Part of a small language model's weights: MLP 256 GELU, 137M tokens.
Each number is 128 + 32 x the weight over its row's rms, rounded and kept within 0 to 255. Layers, rows and columns count from 0. Numbers have three digits each. The size before them is the row's rms in percent of the matrix's.

# q: layer 11 attention query, 128x64, rms 0.0613, rows 125-127, columns 0-63
# k: layer 11 attention key, 128x64, rms 0.0614, rows 125-127, columns 0-63
# v: layer 11 attention value, 128x64, rms 0.0621, rows 96-127, columns 0-63
# o: layer 11 attention output (transposed), 128x64, rms 0.0772, rows 96-127, columns 0-63
# up: layer 11 MLP up, 256x64, rms 0.0879, rows 0-64, columns 0-63
# down: layer 11 MLP down (transposed), 256x64, rms 0.0882, rows 0-64, columns 0-63
q125 084:112121158140126135056124096140121197146118073157171132150146145091135159124070127039172090124132098200126153148141097126121130089105096127151076117184155116126184134144176088154116104104151125
k125 082:209160118147076099097088111141122125120097091140060173136100112078141132133118160153111160184163178152138062139110137115114150125123148149128111084162107198140145140157106112078058110130121083
q126 082:178130155123144121137100172099125089098108138169113144099189202162122117153128099146110202112134108061162124133128180132138101118152079137063086101118081186097087106155104124112077148135139158
k126 090:137115067123138144215152128111136108098175183124135171119125159184125093109082171124093102052121088137194120202109157124184109099165116104115122129119131111134102085148128136138127093155171139
q127 083:151142162109138146079185137141130147124135174099074145144145082213162124102118069076137111160140123110182136137146085133129119086117142132177110139109098108160170159066089188139116134198103121
k127 085:077094163086160155147191155079091148141118072113163160220113110129125129108125124149131115108109170165104179093095115201134156104142154161092113090152116138088125082100137084143178136142106130
v96 117:064121057135118201128129142100109131158110169135130126116144148117166135154106122079111163116130143186175166163160061116130113165111123198156130107112068120171064145118167068138117117151134107
o96 110:063143135158204171133171109147095141137126127137112140128119129094141096180106156138192136123064147195116134139105092139091101098161134169087179133165087143093110116057104137124148140111063107
v97 105:132116141132028146145086069090118158124109124161105171135163131148200132122100147083111129129090188097083134145162133146132137143150133151064106137179120147126102130056142105112138172125062153
o97 104:114172104146106137132062166169105132129094191127126116062143078165153125120128107185181117080102149126091167149106146106136134095110153088079209115166099103114071124118165157153123127105121172
v98 100:112152084123093100121146086085143107150143130164127107227157138135162139149110083117172146145107085154133145074171144133151115148126155095119116090169193131133122186100070154204145179116139129
o98 102:118091104161110073147129149126125168162073189152058146118180174153124115145091115111139149087125158115136074061190159116130092150141180112174147097186106094147107096170137123122140123098098108
v99 114:154127125128054067158143145158074129130168145146133126175081137119130141140179118090144166084102112147120167118180091140129087144163181105118140106158056132085184126194112157104117154078143106
o99 115:166127091169138149079102129140153178126077104138141212126124101093182142102109099091165125088125096158075108153104182178137094179119115131124089180169112075116116105133159171079157138114123118
v100 115:181121130103171068109184176164078118128123089090147140124092069121111184147158100057109152141106166138158130139184131124166177132115074144110115122093086129147139092090089129124090182100113128
o100 127:197110087172141120150097101147125128115140055203174151135098143119136150162189134155122170118163091141168096137128163159134080117118100088078123131107099112147051109133115078100119186147112116
v101 105:159114086149105157147103117084125147182147118082131181103096121177162094151153148190063123162187121161132181073136089163109103116108133096104092144170104091114115177187123084119117091113145117
o101 111:094082172150123178114141130105145174102143113146130071147116121106118070089093131080170186143162144145123192129107139122078129139114151149190154118103124108132164099080211111134139101149109057
v102 114:159146121133189191105122113111096087105120129103183156164066195134098131130119089110102132165144170184107124110151104118143132058063056146170101130123169140122108084160096103106148128101130118
o102 111:138108118137114120140200124152146099132055097142137104157102129103140109132072125130083177103172118113158120140132145115122106113171173109165152176039091180135109132091145095172152152158048158
v103 110:124150075182109125080097133068141154191116170168160054125159080125127100171132122134130091160098176120114094132035138159138154122138129107136131127114183141098114161119094067161111118154125148
o103 119:149180142091102162112133124047143132093113217158112066189134152089108113168095103150132111162114138135140127087156097107152130085163138132129120125160089139133116089176126088153059126174164105
v104 121:168119109134120094087114159133133152135100146107052126075134054157172120137115133091096151104126098113167185154047107154166110160147162164114209152111080114166127157130143098118110123165095140
o104 116:159186154128165117104094087128070135122154122114108143152106092089085097190136184131157120151134127127098137098112116141119136090103051180071136083202141132158165111140168150108127120168171080
v105 117:102173169137080131152143204091069176151136117095181197140118077113114150108128112086102132164105143135097120145136189148081159108170107138066111158104142130069130108167119114144114152089161130
o105 107:107145136127075161128099160084128164092084114140164139137122128161117127137106100187156137173151076128125133204115195161144144150107147167124174171112065073151133102151115073133089080072139138
v106 107:150145104107158099125153162109111140118065127136103098104097197106098080131120043122175130197117165138192140112068140130117124095091147098176143130177121141160166138203086123139129142131121138
o106 111:157176160105152127115171152118110081164088045181134106178131187121132157107129135091086162079207116069157109093152143115162128095150137124132072113147143124129117098135107170131117136166075124
v107 105:161174047169145107165075116175103082127133114152094140141121091137137120158176100166103122093099141093164199115147117105067097113138088124148136143159090140191180118128144134163094095093122162
o107 104:194135132111093106168111119090120107122157073152138139099125142082164161102074156032209156135059130172125155162102144105117141114131125108163113118116186167117153109147145136152145096173103115
v108 103:159142119151107186135099147205067147150111147060181154179094116129107148138136105115090127166174167118144074171168138139118181132116105138109100172096169108051097127094126098125127124136095150
o108 099:138142095118119135145102140103158124055078122147123120178124099159141105097137115227171127155155147156144146234119092109101178087165110107100128096078108117146139111077118117173139140100114132
v109 102:194108118117172138065071210131095129156112122098163115153128095136157139130134104194109090108132153139137117157136175084192122138125140115145134096087164114100173156080109110198074124134103125
o109 099:154170086086099101122136117096148110081189121119133120208100094074112052105151182115143152093115107123171159120149172079164162157125161133135133097121149158123183091132129072151086138150122101
v110 098:109160141182110149140102164138146101082161151096126127138081200179093160088093067126135184163114109137113146103131106129151131093088159138118096095148159113094159166150184161040119082121112128
o110 116:121112166186157114124165152175079125153062153131132171148104112149128145056117064125152147119171101109093152164111096131081158135120121138065138105061097156162177130108103170123194119134105126
v111 102:114103163117182187147135106149142117068104098160101106099111188159172116116194176142172108141127164092074114113060110152123079143137070105152086169121109135135113120102143112171143152142184103
o111 103:130087092078181115155130094128124118147124112063148061118161138098143128161181115130035145169135172164149178068110094140176143136117119092149144113133112157074123129132131202129134173138139131
v112 112:173127145088105155115118059154152155094097163114093132074141197138118165122142143198133133141128146080127105092138047153106135121087101154171114124117127144168104180104108146070087106159085095
o112 111:134123144142181141150113156139123092137128147142077150112136130128067111064175134080084124131160168117098167135114095170130157105156095093159169102078118170142090154037131189099137133194120147
v113 110:139076097131065111182071113131172159149081116119139112144169177200073135136093157102148150175138137171134081112112174084172112152143122117124157102130117108063123172108145163111132165105164097
o113 117:109151089136135159141157126176160171179115138097114136149115089119116084117139106109166171144151131131106123031101104150140116109174159105082131145134144073077161134181071133168154200072138119
v114 113:131087091088106102100152206107147183182106125114079102114146112103160119095070151106210157113089125166188106113074141126139114135142110112167120104113088156141201151138126120119094113142137085
o114 113:128156093162155152111134173101083108207157088115138194137121126119112113107141141100109160140127114108160100025145195153123121122144113158088106133162146113078101131154086188124068162155140123
v115 109:155177143143112129117163133128158149113123112150137128195129175085174141127129149098158153058088172127097122098123107147155105069094144089098120096168130136100147122097043059131198086134135100
o115 107:130116100144177105070131169082103158141058193131091103090161119146139131160067142144055088122112151112115103144148224152140096137114161070118135143113117138163139094149131168162117161126133151
v116 105:126184122201086135087069154074141157134048156155165081123152110125145109120146156128155070086152111139145149177166144148146115112137161105119120171138109097116172194167129083105159123115131088
o116 112:098193130132130169099151175105143111091132211136171157147132120114197071104089153123137134132121143173114171141112158093137162082063080131145104065168148100098151124142123113131081099150130087
v117 107:105085146130185123160119171167168095128095099141102120095072118151116145042152125136063129175137117113149091178067124114145129146136163153125107131127152165150153176142089109114103135142197200
o117 124:144146131092133125185144110139152136096179112143161090169129096121121143165166090121056188189140103138089158103110094090142129129117090148063093071083106173128156125106171121106121150119179067
v118 104:136147126160151202136157114171072158113074163134137108090067097103080135153106121135125136157118120071170129078178119113126088070080088151145145181109126091182165095158097115149123095128157135
o118 100:139158100161127129197189111135140118059122096122097114118121153118111180095094138085127104205123073166144141105084154157157160105152126093132118144102110121130160123094145145142099158222069147
v119 119:141159148163126167148114124048113131096098130110073132131126161160076097108155107156136159101120168120118150128092111149115129142077128153157092115191120045100094173166121064203114098112141161
o119 115:106130143158145125139185142150112146122109086137091072171148110109145104118109095107105135110131146137156179171126098123149130066117101117144204126173085129135213101115164190180119083071103086
v120 103:125140152114108095157167149151140138116094095073092164149141152132095098138098157098124155095189121145116132126052126084128165177137116141091190147115072143128040104161147121112154061170140093
o120 096:095104167140164125046152118116112109149126091100113098119131109152108133218150178169127104170145163111092112143106109160090115119171101131083124111167142108128173124132076122171191122066174170
v121 111:146112113144185126104114159124174106169163164105145118153069115147095104161148088079146059182107142170170114102099094104123127116159166154136092099115171100134074049145138140166093138178105146
o121 110:175123170137138083134127092101111153118133088154118083194106128112116168131106096177206153102183146152184135118101057112138040139132098126107073155115118155091150134153117114108121129174114151
v122 105:123142115182168170086062149080104175130162104056146195169091107116100157117147096115111089156104070134132092099110137119131116152129144139173096153132165137097100154130077146188154132182117111
o122 110:081119095102171100135116145096148166065078113128104145168142123078124094150096112180160157129168127124167164115172099127172116163131079134135120089092106155129159127136154039174144054155135152
v123 107:144134166127112093160087125102181131124111136150135123166109074074034162154128127111142096168105154167123120138172164076120122073132161112158091152118110076108163096155081189107137176129139175
o123 105:125184155100075116145112111131151139145099105179122126117104084190185120098070074125125116125107118083126150108155155159179092130110132134198096149086130057183166105158125102102083133144112167
v124 121:149166147117119125134138201110144114158126160121137064099077117131116116128043142140163087165145187137123146094077114100133103073106123118182105175136081168076148070127151096106089127138139085
o124 117:130147170134127147132166103058081086147088081135151119164099133152205108043103150151129129126155076101109141112099142168088143120146187145101127156126120131088154100121114180111113155209143129
v125 101:097135194154156114109132166089109154145154148119124182129117110126094139133068128129083127172148034121110143189128106157128154167102120168044089128158116087147126145153107099194093093134126140
o125 098:067102123136124096121146159150136165081180127116138113146152107182101127145126105131162150167119080129175122187078118131142126100102121182103153091160061114198161132105166104114157047107141084
v126 097:180156126138118155112183088135151124129109181117093071154112127159167037066108102107130162103146159076137116098102088127119104098165111167162131138106229108103141152110153135108138130163118113
o126 094:180117123182163063159159131105122107148113169073079141124110122111107157072114140146094136154177105138078104122113110061108182085152092115130118173161108168078166144118161195160111134127147154
v127 103:133162174125086094140129162074149128137126085116114114094169126107108165073160107126093142103099094152114091175166137101153109160130226169174181067114119132116113183127151139095157145135187122
o127 098:145179171121172166128146157140180146152140141161109168136085090110135110176171134128091089130123083108059113143177141105145086164101108143092164152123120138141169124118134068060134089070169079
up0 105:126094078135125114124136067138128118178112125125148146135112189184147150119145170096098184157120137138214135170114119074113125124130152131146089107150123120086138094124088150079158122083183219
down0 107:060117204130112146192084132167137148121114124112092157094146149112069154107151161123144101141087184137040103102175110181128130141130116185151134137098137122108123076129094071146125109128151157
up1 086:137110098113133137137139129131125161169132134119115180138126101151120137121090170065100108146045124093039155151169110152114121147073138132183123124105198114104149216075111161169129143115135146
down1 091:142163104096167135054103157155115173070174133144165133082134152081136135161087117124126105137102074160208188127123142163069138107141131176158103111117094127120117137117127124177092092173108081
up2 100:184179127123160158087152132062104142174099134120078126220145126186130132156166148168152147118154111125131187125109136064133157144105142135093107120088118076142133099109173133135125093177074113
down2 097:166121128189108103117107150104170142109139099145210095091173079111144126127161098156127111177081164129081129101147124144114098161081124159089108150090152168172059166174136083108123175138101130
up3 105:137095146082145130143104092147110133166144054213110080144144047159081085101170088140128083123093134141153075143168118155124136191103141127071135121119160088122106121130168174113129123144127117
down3 110:210120102138148112191071176137128114103138070145167123117076097122101128136189150155107126129194183099141152136153099108074168112119198138108121149116124126127064085131116153118097113149091134
up4 107:113113109132141128122076135191148146210114174139110093150153118207082171055172135134127165123083088148096146126143127154105113138112147094152192103092081106152124064142109114108130121129145172
down4 099:090128092180124131129078092161176103126131062123071106168065152109160205091070155161153143112140134159119139176127103136112168132102144157074138103078128146136143090161152168088132126147164144
up5 102:090137122137061091120152185139105153172161147104146135175152129183118087169141175112128139138142195139058095103114072172149174147120164108159092116142135139107139132095080101153134077159173094
down5 109:200123088153112150099103117117134104068089088109074135126131155109136119090139104171096201154144164145162096190112162094158135134111143168069074126121108128120145067115121088195115163146148139
up6 097:120152177121165140145128098159096124132091161148095140100075103098145074147141124125089058132110124132159117076066080186108142124165126144149091105120189127095128132130107106178174115146109035
down6 097:142103162168090193168147140128090142066140100098179147142178110090186132119143120139127163092110129150117118145128148113083118123116147118136133099108119209172074126097135105145108161079067205
up7 100:186104158135078169059097164124144130174158118116146132142128125151104050140135096132107156132103142098185154222118100168177163154113084116125095109150119098097177097101097113144101110108164131
down7 113:075151078097105118084098103145115083125160110163107108100146124119147101157046125139164159119099087135160177145082171108129069118205172147152152146175121113147098148162118180185120109121125098
up8 099:107152078182097158153120151130162124114085156138161117157103232123062149109194134203130140181131121131151141128172143101141130146104127086121084143147166088111127136109075134145140117146186140
down8 091:103156141073153063105170128167123097149169098086130157112154066201157148122133145109136144119136194171106097095110116171085067108125107185141123089117134188173113090153152133112146126101150108
up9 104:092184140160113180098185124106125078111147081074113098139166102145104172174104120076090157147100126141171149122111121131111161184125129097134143122170075103181106096075160115068153084122110115
down9 112:113118103104179109155144170107089132095112158161131109134103084114135165070135113106125112161132169123098146114093145120123170112112101099184133129145214178143131099103115223159085170145064096
up10 102:121112160111131161104117126155141114168125148143107089157123110145178106152100094161150158098130160135139146124112045200131113155118147122168125120109134092188131123092144105193122224212098103
down10 091:131154093130088069157176097174121173184156110119181110106144107130124126127155109120186138117117109161110068098130176092111110075089124148166109151172137175117146132149104117049176109087177128
up11 098:139129049110104103110164047176051162123146085083097102117119140113117082169111125154096070116162185123131144115121110090109150137114133076103193094084106113171132139119136174115120103127135135
down11 096:131159157120159150194157126135136149184097156096155114132116123071131160113167086074117184120060099167102145104136113131131156155127174142130072188134117162085050146099092112141091101119139167
up12 095:108060171121163163143098098074083159127094085148128138093156124159097123098118131118136206195103111088109064107112130086099154101138080111069096113094151100147164150139136129162164137144129077
down12 095:104083119130097137121128106166121095105152133121087169078114146118136186160122119137128076165113167159180109121138181141127079165105107151113195133143225053159139139089098155121118091104165152
up13 102:098108122153137147124111143138158158119188148137133146146114113134122089124204112117174158133063161101068094150096141047104155159142163066086107105148136147130167117149151161070165133143205125
down13 104:129152173108104127087144119171149129116049102155124155115104138119159192155129101138126105119197191117076099124117135149060169107170100138151147109088139141085143178117134066202110101146135136
up14 106:197140124122090105155112046168112100115112086135109092111096181162130141110136093136145141165127123103117095132151096102081138118124148131134138139060182133168150151206040107160163092124127130
down14 109:101109146163099161142079147153115148100112143088090095097127096095108155119133107128201140076070175137099103191124147103126227138117141151148161097145124120156067144149103145186152081148140108
up15 104:069135160174109138114171103142178141120123145111117133099152194096126149155143145152096146114081113131154114098129082135136165147100218062066146083095145161168100082148133128104126166172084104
down15 108:129194107159064135121075140167138082161147088115130094131106090140127130101171119125213100156149176169141124163161088130126097063134113201137080113150157103091113156156115107120133092107089143
up16 095:159153173105118081096099114097130178215081124173111131139150125129129112147096113105148121142128120131097093091098145112163152155166138102138045132104124086133060101078166067106182155104141151
down16 096:093175100085145135113134128115133123056113164114112152149112125138119023134125161142126148110121052098154149158181097171126177150114173122125186120129149103161101110110146192120103102196127139
up17 103:128150139116163190093115065133130102097127169106141209082127142160125086131164138162118151157133085089113148106126131161126118184058137083116183159120132125171138113175071166191141120135135165
down17 103:160193141125109112148110077116125137149130197139124113116115138149150115094097093034119116147130140161117132176141115076152099144176059197150109115109196072123149144171099128160123123104091139
up18 100:121086111136094160181167059126135132134109108107082181115137134103079142107099049082089142172125110109131159161173156107089148163088167138114141168107098106091111108189143131190150143136111082
down18 098:123149127161104129109118154075086141105129167128100150173106126031132155145063124169091130182089128194148120151081130135151165137047142132134157117178101159100096136090164112152159146128162112
up19 093:101186176144066105148193075176138128120132161107122156160178104117102147128143086121169130118103118172116175175142103150164151100164172152076135080110112133156156129210149131109118077140136108
down19 078:172087137125130085118131132084063112183094160128132098117153161160106157103124114157111133181114184136164139119122089168160070149070141100173104149092125137123098189137118175098178164117069091
up20 113:128084108100141142158138121154147105104154104112195113169102140138154078140129154162162086153109175114191137160157120107163131181138143103149089054114134136176193166112182185107114173166155117
down20 107:133114095137201045135116118088084185148136123116107122119127151058107137077073108191097118134123186170134123198102091077114152116133159105144120107139140131114129147085170148125151143138104178
up21 095:190162058031083101172162132152121080147092096115116099190151154096124113138119102139088102153115154137157148167122080095136125170082156174133107128105130096161120117132097136143155081162123104
down21 094:051136113158109149125159121115159188121079181087058177141076057112137148118105137133129077130131099087144155135124201149135104119163141144132172142133090169118162155137053129135113113125133148
up22 103:161186062160119127123130161098108095178203092078102142126116127127086189143150120134146147194102132156155159160128109141101088141135139059146110138136182162143156152114071089100105104120151169
down22 108:088093132129173140072075132133110168142102157154095103116129103085143180151200125140152098111128055095130140141180109107172140127178131157169161140107086088124122123125142169162148117128065055
up23 100:083190153173161139154110143137179082127082065128094151114131184127110099131150119093164117191108133125123164136167036131101168095138133097151104108107155091130117119207113117104123103172124139
down23 101:208156189156144123154167124081074155174141145113138056136175092139086110138120140158084170114140156112095150120136116123120080076127077134102097119160123147122151117177096106148134123076197126
up24 088:128168106144125136055110153159077136151148130129110108092153124143145120169092115148171108128138152125153126124062073217137104113127155146051108127153157133147107125176180182113140130110179057
down24 086:137075106124148128157163092124139094069104082133148156116124150119061078078123147147103133158125120143150128142108200179136166122072158148204136112125070164102202116108167111120114118091156139
up25 102:184179076143089161084134138127157163109156118125128142224107140161154168131111138147107144115114104092114117133123131122107184131178147094098110101076205141205098146152085127115145098147085122
down25 101:162108144097101157162107129135124110123129189089119157105182130107082153049099126172132150110161183101094115124109100158101194170154102189126102057178161091143134124134131117128151079111087143
up26 100:130090129114115119117144150119107090123138155139138186135120098124203113065085065144119111053083133073081148151131121121123082176136070140098089114141135081163103136138167157185186131149158133
down26 096:135115108172110141114150160209153109062119085144128118123106186124068119162120092103109207136106133115146100137148132168100143099128180104076136222131115184127120147092129106080120126122123104
up27 096:094106138104141121167157121124111099138114077107117109164134114106154105102189129137087109123083155125204094138071106120141100136162177167161164117199169100126172118178069131161178164085127095
down27 095:188147114215100131115101097124139127070083157116104139134103150097132131190088159168144098167158080129092144085089126125150117156086079142151178145115140116141120195108120136090113105186178129
up28 095:141084048096092078148093128116094106129136096087132136085116202156120062138135126149111099140152142152201128164152100164128145159151156158101123163117127121140102050165104090158134114148185128
down28 107:142167095140080134161110138119120093143106089184159126174198094137073133098121114092146186123133106133131132096127148086179115132160061094092157078109168120093175101131191111103184102097140124
up29 094:170189136144125159073105075128140128115104135135090118092102143108124092101169160122061067101123077147117200125078096143181112140115084154114079127071152143068113104118151129094158153116151108
down29 100:169077089124130140132161189088155082210141105130132137122183151117090061136085124104084156141147118124120082161133133133049168119133143138090146113149158131147129111094072192106118129142117177
up30 105:124113098138089097138123133150129085146103181156073112189110091205126119138172077185078089123166137123106120146092105187107126127074124156149112138098132107132167083150087121174169124092177098
down30 108:125201120089174139133126172069110152105133057115133132109140129141144120147074100117199139169105126146145109162189076163141118099163114162123128119095105172184081081165102101152086114162104116
up31 087:131177178128148162115221115134162137119141191087107155120175133119129189195155119141154141112117139118102097137145085152115142164107132137178172090099128098104147112135165227111156119117101143
down31 083:144129180111117144169125092102075105093157120113159114183122104115139163135202126115099159140155112131146084115190116123131022172153120153139144085102131135081107133078118143144113129211101115
up32 098:191087166098170114165130073089130076110140062182162136150100122110125135162121130127092129165167120132164175122119144123165115172106143097098115079088144163079175090180143112176175149098123133
down32 098:141128068117135143130128207193098147168115119132116107050125100230185102121135105138132115162085142119104089168084152171141140135113147136095119126118139107146141125123120185193143105094126157
up33 094:140185151102053148104105134081069123142125110093153179085124151138083142105125218106093126152122085111149098117160136132151119152211137150086180134102110067159151090119132147111120136110161129
down33 087:128109116177189089138134118168132078168116140132106153114153118102164090151130147163147142118113125079111128107124132049074074062093121147200118138165066148123127126141121143211115105127122177
up34 110:131171163159130167118118105103132139125135145109198123161113136117086080179185115101125121155107160119111130179196110131060079183154148098107160138131173086121112135130124185117192136151079081
down34 106:131094165118146121131074129141205094158129119167114144059090125154155150095122115120103152130110177168117111143096129163161117126058094121132107138070076211137132171160096072122135153110159165
up35 102:108119149129111107109102111166072086142144144186161143186102190144088137106140146142128133152139177102110164098115154116216170123183128095066141159128107164148134102142096147181118085082178115
down35 096:113117101112179103080142108111118135135096150135145096169165124116139208135075098145158161161079115157096136104114103163082117139109105127183116124119189183111113130113089092114045163123067169
up36 100:108055157124165190071157162159131112116179135151154065130121127135131090127137082104152094134137108184147133147102150111189129200102132101154144115143138186144168182104148138127184111173122100
down36 102:155122089212093134155074035158112126112130159157136073121104104128099114144097158105152127122163147138089152138127147135086215112153101120101143128171115133122166123148162140098108059129122184
up37 106:152142121121137177150130188157144125122106110154147155175056121135111151087055148098125114144087153093131135129144142083121125127115110091159189137105049032158141095169130167084138146152137137
down37 101:095114145145119160137151135148106092151168120133156022111211148114108198157152153139188203130107135120149107119128123070098139087087108109119151153130108099159098153148115104105102085119096155
up38 098:137110153179040112122133153123144099156101137141074079133131111124073125123152172126150186119120109142051106137102148176076119118164188088145146162169143124172182081133111146139150118092152089
down38 097:158110143097182123161129178129147129112137136109118176144105156152183102115099113114108158086184034130153198111123121041156118165075109165106126135108103127118079182145111081128123149126130138
up39 099:088090082131150140168132147168067098118168074106106151102164158098097104071065177113103103157123172105136126068135177112100141131132128168131162149116113111126125112168152106103202106174166095
down39 106:131175131138081120142095090158119166145067135148107096109104160081174158178148127118177169117108114173168151098121142119122150141110146110143081113137102072158081168147139150162142175142069037
up40 099:157160116131155135186135145137192158108045157138100192149171106155051131126147077166152092134144107092138193156137118113102164162152103175124130148164110129098098116132087177159126116106165136
down40 086:064167093133111126126114124132135097167192179135146102123167077111161093170127111094148073137144125126112137114062128121107122152135157091166113087098157150164151165111089074080122199155102187
up41 101:153095159106137119135108083098066116073137065135098151140070089170103144143113087147116130185091151149108159183125183104163119165099122083133151131075129119065142090150092105156140075163149137
down41 097:142093138146160108134137185093102129155153117129092144204134117124125137157113107170144112070075121150026086127099130156072206114132112171158176153140092135090112113104145131123162172154141122
up42 094:083198147178132139132176122074138124069096150185155094116138157150143115105135093114158141094101085060116120173108118141121151115141119093090092135081144092127182172164106167131128170104151065
down42 087:148147135117117209207132111116071131127113148128097096129161134169132060071112157084137113161148076183148146143134120172086108100145164172129097077146148133128082156123174113096103098091147158
up43 107:113145136072092193114193065116191180138085110122102116124153143168141116167167112138147137088143136158124135101144132127127152179133110110065102126162120156180143140173166144107115127202191137
down43 109:138181083140105132105040126159145080103088145121148074102189145126203091128116118068189161088096084101133105139108143101131163136154150153123158154149119112134170147103129125139172075163138140
up44 099:087111075144177086071124098128144126103176155059164178113133168128079144148159123130194135154163121075103140120124086114079127168103087086143081139136108122149118070067117127115174125138111114
down44 094:134192096135100138118169134111059130187149118078156124123163101172137152160101104094080150118124150155129110146127120166121110104141146143207091085146164139075162176178088096100092165112078110
up45 096:113163115130174140143118165116082166202110136167134123144169178048082128127074111122156143140114062177154134152096106141100078143135120120173136146077132145160148128093114154145099113081201139
down45 095:127101125144120149072159093111187097115121131117141135107084129166141118168181132126128137063123126044107164109072126135162177102140176180098106130147164124143123097127151087136148149146043190
up46 106:148126135171095140139119116059185147119080138154157124153123096072092133100126173174084161080144179134120165162145087118149163141121116150141060128113150106081158069137101154184138159133188159
down46 109:107064133162127062117160137184132167125149084103139095138124158145162176160141143068174091145120065082153092143117142140143078129154171114099144156162083118154075129127151167142175087105086103
up47 107:182109104112118131172135091087128173108093162147125059119095087188122204173161133083149123156140095116123121097142121149161184171075120119132112100124166129169125067122102099194140158130146135
down47 111:147114113141158116173051172089127120111052122123171106110143123101110177140065098108145127114129077138168103138136154118163205172137160161108157124082119100179129108092132188174096157131117134
up48 103:136151112144116153167141026091132120160117135090157110140178135144114044107204148162116151147157116156175113127151123144126129166110095118088097086099139122143067165136100138164166145174180123
down48 094:080154121094121126102113173183108125139169154158137164124109135150106215134038096120154073117132175127113098151123144109102182134197147102128108175143136155134136142141125090111089059094105148
up49 101:117147044176057165078126109144161138159134144163145125138073132140108132118104109075160110142160114106090115130089174087095147192099145190104198142132134109138175127140130197142141142123125140
down49 094:156136133095142148151168115082171139152178106117073087167197106129127157145129124133079203120096125127121176142100121116095110126054138172126108082102157174100085189138148116127127132091137192
up50 098:148095185083100177104138120150095133099107116115077162104164130185126192138128111206131126125103105115073133131153105067118121160148143112159105066116110143137110127123174082186191146148103092
down50 094:133126147135151185141131167105190120141186110025072102120166132113106159131087077109153162108148088126122119102077133111111135174074159103141135128145167171114150155111098111157129132100083192
up51 105:134133142110143142130127163107132151116180124098150138082134123129070183149200159070108133102115150178120114097175127107173067164171133077165055175114125178157148157151126121071155145116158128
down51 102:185111124121143193086142152127099114118118091123159133150173132071090186140111141096110157098060120117159113131153128155157137067096187105186154117178146120152078123075166125105131139070090130
up52 098:178161137094124169058145100110144162094127159110187153124122093163109178124117116191104056182111141108134099165152156162120126118102154146097155166088166133082094115130116122097134141077194094
down52 082:102074135155197100155152110090082151104085124161095071172179099125163101106119168106140102098140153122151125154143092134119113169113197190107145128107064115075136121143182166150129140160106097
up53 099:129124133176148165184154092123069159122106125131069124111107147150125123092080074123225146160107114101169150097123088113102098116111135128134088067140154123133103063143085125079149177087150140
down53 103:104177075116090146138122104112149095117157130130147107089113148108129202136109111125122179143125088121082112152196156141099141164132085101132054208125103105151151135108144169123067186109111079
up54 095:127142115164096152135097110147119123059135097131179141083122156106136136094137121152185078125122135112129199121129126053100220119142169093101145137149099117148025103152111141133138147129137091
down54 096:160146145090185123086129107122110118196114165091045119186112090190076076140108097123106136164162177106093139127195098130153109153133082170154132089109125117128142137133077153126146097108137129
up55 099:140094112139150132158134151116148115113137099125091156102166164121185161166100161112098119071129158082186164177069122120128161156120190122181094156076114151118161187118116110057109178088129125
down55 111:127126121102165142118125148102122141074180091135091127155091086110166160136144113140082148133153153130210180077156083118124197164121087166118162122086105142155095045120107086145163160139127099
up56 103:120104141103120135075127163102132094141162083106110126175145106164077137125130137135139198124116165133094094164175155050142162174162145102047152102142067159114149123143129190094140136161176121
down56 113:120137103144090094082152112152144088126114081148169085160164131113192202093212092107110150083168127092130155185125095101153158133104177126139098125128179166110144075076107137112128135128120134
up57 098:090173151102152153078174130090123096152131141123168109060138106128128087084071139157121079130146111139146105133100155197204157134144154128112128136141204163156085144096084112122143086105153173
down57 099:163062131183119101153058100136101151079131129123093131177131160132162112151159124109151151144123128154154152121146144075117085108097105101130104117161068100097152057211149182124139165175123142
up58 105:117118134141164144092116111062117177185113136117116094109127106154187145058160145119110163108076072129123108161092160160145157159135126081080107088076108181095157127132090080122115063123098117
down58 102:161130094088086155087157171150111131086110166116125130137107154130186081159097086168184129104107110173097075131160136126178096055154140143115121128116147082163100125117173168159156081155148070
up59 103:130163151087138157103114135051099115124168103082116069097116167137145119128098118142141145091101135154185105167091092042140102126154178084147066131092116161158096156191127156152146129097132109
down59 101:123117167182121133156103104160150168139113121104112130149138123114075129109144128130088220098083132126064135140139090166181048114125143167148162088171133098124146134039130134137153079110105155
up60 104:183134110128060118129147149133152113154141066133165101139115131156081158058133129131080140122119125138137098198078047130163139179102147133098107157193129164137100084138083097172125157102142128
down60 113:040167166143109113065097151091159106120125137094146114160105128077178062135144114114118041115134121124164171110094187175151144115152110108135134116159109105161161128159148172144130143186126108
up61 106:120104098086108143145135098116113146135163171123166070121104129181118152116174174205133088181144165106086123101094122131145098170108136098065135188100131166113134104112115074096111051118092123
down61 102:160109130139120081081198087167147088164144135124156154155173064090161147175137112103066159086100069109150108157139132122132101117147140121106118127146134060140145113123099181181180123188129137
up62 103:185102131089126132097148096096113150125111079141132108133075125153164156090157168179103092174111110082142196152118103109081128130147115062116107141183104076176124108148179118186166148104123088
down62 108:116170168131095121086129158144158169114126134133126182092185103059114100195103123096093134177125073134115187132098144130102104083084105139155168159089057140167163152129147132108120089097130153
up63 087:163127138141183164109100122179119137160171125124122101189177104185188121099125099111163169153102104102082116108155104100124101161147145129080071141127086142089134143166065207116142089126121100
down63 079:068149163081138105124109108159150094067111089153168109132088131078088190116124139150154106125137156090131139104102142127118141157205168060191158087156104142173166108123157115130166086148111137
up64 117:202110138074125140095120128121166130085139115101175120143179166133051147156177129174157110127117182109115140171143177105142156133137146104165078158110149168138164107159193138090129147177143176
down64 107:088122172153137081153148132170157170151109133131194144111146143125120189082102156125158060077098155136104125121142135103169175118088128077127093146113041181094124096127097162121081122152148099